{
  "n_layer": 9,
  "d_model": 160,
  "n_head": 2,
  "n_kv_head": 2,
  "head_dim": 64,
  "d_mlp": 576,
  "vocab_size": 1487,
  "activation": "squared_relu",
  "norm": "rmsnorm",
  "norm_place": "pre",
  "norm_eps": 1e-05,
  "positions": "rope",
  "rope_base": 10000.0,
  "rope_fraction": 1.0,
  "qk_norm": true,
  "attn_scale": 0.176,
  "bias": "none",
  "tie_embeddings": false,
  "parallel_block": false,
  "extras": ["capped logits"],
  "init": "uniform",
  "init_std_qkv": 0.0354,
  "init_std_o": 0.0,
  "init_std_up": 0.0354,
  "init_std_down": 0.0,
  "init_mimetic": 0.7,
  "optimizer": "adamw",
  "lr": 0.00309,
  "beta1": 0.9,
  "beta2": 0.99,
  "weight_decay": 0.085,
  "lr_head": 0.00652,
  "warmup_steps": 204,
  "schedule": "wsd",
  "decay_fraction": 0.436,
  "decay_shape": "linear",
  "final_lr_fraction": 0.0,
  "batch_tokens": 32768,
  "seq_len": 256,
  "doc_mask": false,
  "train_tokens": 155500000,
  "steps": 4746,
  "dataset": "wikipedia_en"
}
Each number is 200 + 40 x the weight over its row's rms, rounded and kept within 0 to 999. Layers, rows and columns count from 0. The size before them is the row's rms in percent of the matrix's.

# o: layer 5 attention output (transposed), 128x160, rms 0.0741, rows 76-85, columns 0-159
# v: layer 5 attention value, 128x160, rms 0.0813, rows 77-86, columns 0-159
o76,091,203,232,252,189,225,182,194,110,235,247,206,220,122,245,178,178,137,149,226,212,209,197,219,124,178,157,174,127,237,303,194,165,207,230,168,195,196,129,242,255,268,209,237,201,251,194,207,161,189,131,210,230,174,155,154,161,229,146,242,255,195,164,165,187,171,256,189,194,189,220,207,195,97,190,202,135,206,196,171,248,192,169,138,153,230,232,100,190,241,224,219,175,226,276,149,254,197,188,250,124,199,171,241,223,220,187,155,218,232,228,152,251,186,233,241,203,223,241,181,217,131,301,182,211,214,233,206,184,144,190,196,173,194,212,143,223,262,176,205,174,151,162,168,232,258,177,239,211,185,263,174,187,270,216,271,183,225,125,208,241
v77,086,200,191,216,226,166,171,288,233,179,217,156,251,131,264,184,147,166,265,192,95,217,196,181,191,153,126,181,231,208,209,191,202,187,184,137,287,210,121,204,163,180,152,192,207,250,202,237,172,250,204,189,181,142,212,218,194,200,254,204,177,224,162,279,206,193,216,151,194,225,193,200,96,183,197,196,207,216,203,262,204,136,204,228,231,128,130,170,200,171,201,213,101,129,187,185,149,177,199,112,202,148,232,197,227,263,208,213,225,252,296,243,211,189,214,181,200,192,234,200,278,214,247,202,224,261,197,147,238,211,155,198,200,131,211,199,188,205,260,247,228,158,189,203,237,268,171,155,210,179,219,210,165,197,292,217,260,268,146,143,192
o77,082,275,223,193,185,218,247,144,160,206,258,226,140,221,225,226,242,161,159,230,300,205,234,235,153,186,204,192,164,175,155,253,192,143,200,218,179,212,236,195,212,216,240,219,195,232,251,166,164,210,403,162,182,156,170,169,247,181,225,216,199,187,164,176,197,212,204,181,134,199,268,272,228,232,221,197,245,200,215,177,180,224,197,267,213,233,229,115,259,212,139,156,245,245,173,173,200,225,216,264,219,247,122,218,168,192,138,252,159,258,154,188,239,181,168,232,182,257,198,183,153,181,181,205,228,207,280,202,189,159,190,197,229,243,159,195,232,153,174,241,258,180,258,190,168,153,265,161,206,215,252,235,166,252,219,217,240,187,263,214,200
v78,098,204,216,171,248,196,301,170,216,183,215,272,254,171,124,210,164,200,189,269,221,159,180,157,227,217,221,207,138,217,225,167,161,247,197,187,190,186,206,241,180,271,209,163,229,162,246,253,187,190,205,195,173,192,178,176,276,186,200,207,193,201,245,222,123,212,250,167,215,187,207,228,212,234,197,154,173,168,216,204,231,183,280,219,175,242,253,235,136,191,219,175,198,165,204,246,283,203,168,238,254,254,232,201,156,155,147,170,234,156,244,174,172,239,249,254,250,91,199,224,114,194,216,272,231,177,225,150,235,234,185,216,196,159,195,226,151,185,172,196,228,196,234,149,260,159,214,197,210,300,243,193,178,256,198,202,216,300,315,272,276
o78,090,196,229,193,181,184,157,189,208,131,187,137,134,224,245,226,163,245,204,183,153,215,290,210,278,224,202,162,266,234,287,219,237,153,103,236,243,182,203,181,288,178,227,169,165,193,195,216,214,260,129,137,196,212,227,211,227,228,198,153,130,154,130,262,235,119,201,190,243,182,247,177,208,182,273,237,237,193,158,199,272,256,185,156,203,203,167,220,219,247,175,171,197,291,175,214,166,171,252,205,210,216,138,168,203,175,270,262,179,245,243,183,194,181,217,178,253,209,158,124,276,242,194,248,190,194,166,179,175,178,148,217,259,210,172,155,246,173,272,177,171,219,205,210,179,256,135,231,215,159,184,147,170,161,185,201,210,121,192,209,198
v79,090,171,210,183,219,217,266,178,164,156,205,115,182,241,219,146,227,248,212,194,228,222,153,229,221,220,252,195,257,155,199,317,204,251,245,197,179,226,213,243,206,268,119,231,173,195,195,170,226,149,199,224,188,240,227,227,136,178,159,195,212,237,204,212,220,198,244,197,221,236,197,132,125,220,175,126,131,185,200,269,179,210,247,164,255,199,247,177,206,187,214,228,211,284,204,168,215,128,247,248,265,162,234,191,210,149,231,246,229,261,296,224,198,108,221,131,243,80,271,219,233,202,195,240,158,205,246,166,154,213,203,215,223,212,199,190,183,198,246,220,203,203,170,254,244,159,174,177,221,218,238,244,150,107,227,229,208,237,260,191,185
o79,084,185,193,183,211,154,189,185,211,229,220,192,157,128,226,261,223,149,212,213,195,128,211,243,224,208,197,187,233,207,193,183,240,125,186,209,236,173,203,117,163,131,196,204,207,160,218,267,166,175,198,150,168,222,258,219,183,187,131,193,161,241,148,262,213,173,209,206,158,218,222,188,187,160,258,275,214,197,162,197,178,185,218,237,164,221,211,216,187,224,179,164,168,178,224,207,252,240,185,120,158,289,182,156,260,179,138,125,203,104,140,230,175,219,207,245,208,200,257,158,155,207,208,263,220,236,213,229,211,158,194,118,161,231,233,186,198,202,202,270,200,219,253,202,173,221,156,138,200,130,141,43,236,326,176,173,184,193,210,213,237
v80,090,246,183,203,137,236,138,112,143,190,181,227,180,270,181,177,222,188,214,226,187,241,260,189,235,255,273,211,175,180,177,126,216,204,131,191,197,199,168,250,194,183,232,206,178,211,183,159,97,130,201,209,201,187,201,118,154,212,232,164,259,109,246,227,158,198,191,241,246,202,168,160,172,175,192,215,219,186,188,175,200,270,244,237,201,210,267,215,222,224,224,99,191,245,150,259,261,204,247,228,220,260,251,139,266,237,249,184,183,292,201,200,243,175,209,263,152,203,191,293,92,203,184,184,160,185,217,150,207,169,206,179,199,282,216,150,161,200,176,194,163,171,221,151,150,205,207,221,187,225,151,177,194,226,138,181,172,247,243,192,178
o80,084,188,170,171,209,150,146,238,188,193,215,137,178,249,166,211,201,225,152,269,222,181,192,188,248,212,136,212,235,236,234,265,162,253,266,149,222,247,233,199,187,168,186,196,215,254,226,226,256,246,68,235,146,243,231,297,202,248,186,180,140,243,214,144,248,152,242,181,208,174,210,207,191,183,120,173,210,213,265,167,259,213,181,190,204,128,226,235,173,202,173,246,222,184,222,159,134,149,140,167,195,178,175,180,137,181,144,144,223,169,211,285,99,249,157,162,240,170,227,189,290,217,254,246,219,184,142,175,209,188,161,223,182,208,251,184,204,195,206,198,133,186,189,238,201,198,167,189,229,203,212,193,264,182,153,257,278,219,174,250,243
v81,090,231,171,132,183,188,237,223,192,258,193,132,232,170,251,276,221,228,203,183,230,219,115,185,247,183,239,257,250,227,201,255,252,224,129,183,175,201,228,210,139,229,259,205,191,233,189,222,211,204,188,202,247,152,191,156,180,173,201,238,210,256,223,210,214,199,199,183,223,194,248,179,206,176,233,135,235,68,225,278,223,197,217,215,252,183,107,293,228,178,284,195,173,224,147,168,200,162,248,201,241,210,124,120,228,139,226,198,191,255,213,175,197,143,223,185,277,195,218,137,205,187,177,211,174,207,184,205,172,222,246,200,208,247,249,207,163,143,202,189,157,197,114,262,126,231,185,215,249,204,184,210,154,192,229,202,197,324,218,150,248
o81,090,205,243,338,283,160,192,158,271,144,241,200,175,145,129,178,206,217,251,156,161,144,226,294,137,189,221,131,171,190,180,247,249,159,244,214,159,170,155,244,208,195,155,188,178,227,232,212,209,202,150,150,216,173,230,167,207,274,164,223,222,184,172,199,203,52,208,162,171,221,223,237,181,245,201,253,161,236,181,183,147,219,220,153,230,256,270,85,186,171,190,138,226,210,232,200,244,170,202,185,168,217,221,199,145,185,172,205,194,166,147,217,153,150,183,218,163,192,222,147,192,209,215,182,159,153,201,138,228,234,151,236,210,212,159,164,259,269,144,191,147,234,176,177,208,196,179,188,156,194,237,181,205,197,199,220,250,177,184,267,207
v82,092,188,177,251,242,238,222,134,176,168,186,226,250,248,179,154,191,234,127,256,133,193,251,248,209,188,238,224,73,217,248,210,209,220,192,192,183,220,288,223,220,181,219,197,223,245,214,235,161,219,194,294,194,156,235,155,131,192,214,189,282,223,176,208,177,179,192,134,166,199,193,151,263,207,203,228,184,191,156,148,247,207,274,162,161,145,227,217,269,205,200,179,237,212,213,199,146,213,172,172,253,262,178,215,332,148,246,149,224,246,264,259,187,138,253,141,164,201,241,152,202,194,250,231,189,267,229,184,215,218,210,193,192,236,227,172,175,189,122,204,188,162,231,173,210,231,192,207,191,240,139,103,205,222,220,235,231,218,226,259,235
o82,089,165,212,100,194,154,144,195,159,183,191,179,124,229,244,163,270,153,173,220,220,191,132,145,254,253,161,159,235,198,115,242,169,136,243,255,240,163,183,218,163,206,252,253,221,208,284,125,203,224,73,208,150,233,222,255,244,217,201,221,154,183,183,183,227,176,175,200,159,183,240,196,180,192,263,211,143,202,226,213,200,215,177,234,226,151,251,242,225,200,160,196,136,211,225,267,211,191,186,149,158,145,259,193,131,249,201,157,140,143,195,206,188,188,229,273,249,192,201,246,191,217,175,181,198,187,229,169,148,202,194,129,201,219,187,177,185,103,211,222,222,190,202,207,133,190,271,175,211,186,223,210,196,186,208,234,189,251,79,245,209
v83,107,181,201,220,234,179,204,167,140,189,210,314,152,183,129,206,187,199,153,106,130,144,220,237,186,227,114,199,245,161,237,204,170,123,216,161,147,201,137,139,267,180,108,223,177,225,194,213,205,231,196,150,166,190,168,205,196,143,232,251,265,209,197,237,220,197,234,188,166,215,196,190,193,189,197,206,193,233,190,230,189,253,213,144,184,188,187,199,199,229,148,233,157,197,119,217,191,201,220,116,208,259,232,161,207,212,236,241,229,163,263,215,248,194,128,151,202,179,230,122,220,137,257,212,130,162,273,251,211,164,213,185,242,168,205,253,151,118,200,202,177,265,176,200,220,259,172,249,253,252,213,183,201,211,164,269,212,109,180,254,195
o83,114,238,175,157,162,255,137,168,262,225,237,194,148,218,307,203,198,206,269,237,140,198,200,189,210,198,246,209,180,233,132,233,187,232,173,134,215,189,214,239,106,139,203,143,230,173,234,217,265,176,256,229,240,260,166,231,215,238,86,185,238,145,220,171,182,237,164,183,175,117,213,272,206,142,213,218,172,222,196,241,143,196,160,180,170,162,182,190,251,146,184,201,153,218,153,268,182,178,226,203,215,164,241,218,141,224,186,182,169,149,133,212,169,128,237,184,135,221,198,226,184,185,176,200,191,169,257,232,95,236,211,191,113,279,161,243,180,133,167,216,251,194,217,163,116,191,235,187,222,197,222,239,210,205,235,176,214,214,160,178,212
v84,073,214,192,250,201,224,235,213,207,149,246,188,173,253,243,227,248,194,204,167,239,238,232,224,201,165,239,200,219,211,183,193,234,203,159,249,114,218,119,147,108,131,154,217,192,191,267,124,265,218,203,282,226,104,217,174,248,207,178,249,211,210,150,261,190,206,199,124,248,156,162,277,212,181,185,192,222,184,182,147,178,272,197,218,195,279,185,177,227,197,217,207,277,217,158,259,202,216,266,214,225,226,182,193,187,207,200,142,220,208,158,250,233,183,141,187,197,250,206,319,249,222,178,216,288,216,243,231,219,214,236,192,194,230,187,220,165,186,261,212,291,121,182,171,228,234,221,210,179,235,248,216,156,219,292,148,233,171,183,175,189
o84,066,163,195,185,218,245,195,112,237,192,64,208,253,165,187,140,169,187,212,162,228,208,209,208,248,130,172,219,211,167,275,191,180,264,197,143,174,213,177,238,179,217,279,213,176,150,162,248,218,168,276,158,209,217,139,210,219,175,200,142,238,198,161,189,228,196,186,177,169,243,229,130,165,218,155,194,193,169,224,218,250,163,87,268,185,168,196,184,227,181,185,133,155,171,206,172,238,244,169,202,204,263,199,210,288,207,188,198,255,275,200,199,154,254,191,254,226,131,257,148,168,222,226,208,177,162,254,179,190,199,213,207,216,152,172,244,232,216,205,246,127,260,179,227,123,214,177,218,197,140,159,244,245,174,192,291,168,247,222,227,258
v85,092,191,183,203,212,221,216,153,193,161,144,160,240,236,113,192,213,222,200,170,157,156,144,190,217,224,203,219,237,43,174,202,216,194,172,147,237,189,197,187,213,176,169,169,222,173,163,232,200,263,191,166,190,213,178,261,178,156,232,139,258,163,216,197,210,184,226,229,184,334,146,181,170,211,197,128,130,191,161,147,187,213,194,148,170,143,295,170,208,215,151,157,159,137,147,163,252,189,184,207,251,208,193,203,173,255,190,127,205,216,293,185,218,153,252,178,185,227,118,176,136,168,201,232,194,217,136,116,234,171,187,166,193,223,212,195,180,218,192,223,179,258,125,227,203,228,220,220,221,206,137,179,149,111,192,186,171,197,138,183,155
o85,094,225,203,119,167,174,203,231,160,229,236,196,177,229,283,258,225,210,145,237,169,163,246,215,192,212,189,191,200,208,162,250,212,158,223,188,247,211,256,205,292,197,238,170,178,239,256,124,199,156,185,213,127,202,165,188,232,229,177,208,112,278,191,185,137,158,177,178,216,158,225,249,189,166,198,259,126,237,237,195,255,180,184,183,139,188,118,188,216,192,186,252,170,196,192,221,146,193,168,132,147,119,173,182,201,220,159,162,220,214,142,206,221,194,251,210,236,174,209,213,247,228,208,158,245,184,181,184,153,116,206,190,86,226,166,207,200,129,115,173,252,95,223,205,214,166,246,147,222,187,228,223,250,229,246,234,252,213,146,213,271
v86,095,250,280,135,213,195,212,206,101,183,225,226,190,112,163,204,214,138,232,267,215,274,179,235,221,113,175,244,217,244,156,214,233,218,168,190,185,253,134,220,222,206,221,230,196,212,193,204,189,235,198,175,184,171,231,210,327,218,179,221,122,148,215,224,197,204,165,188,225,134,248,192,189,252,193,188,205,288,151,222,178,170,204,251,146,209,135,159,132,212,221,184,158,197,214,229,238,219,128,72,169,189,153,206,142,188,201,198,178,211,213,198,196,270,183,250,236,162,227,249,238,172,321,223,182,180,189,174,180,230,149,189,208,200,231,151,222,141,232,145,239,249,206,223,221,173,207,213,170,154,166,268,238,191,139,199,163,196,241,188,222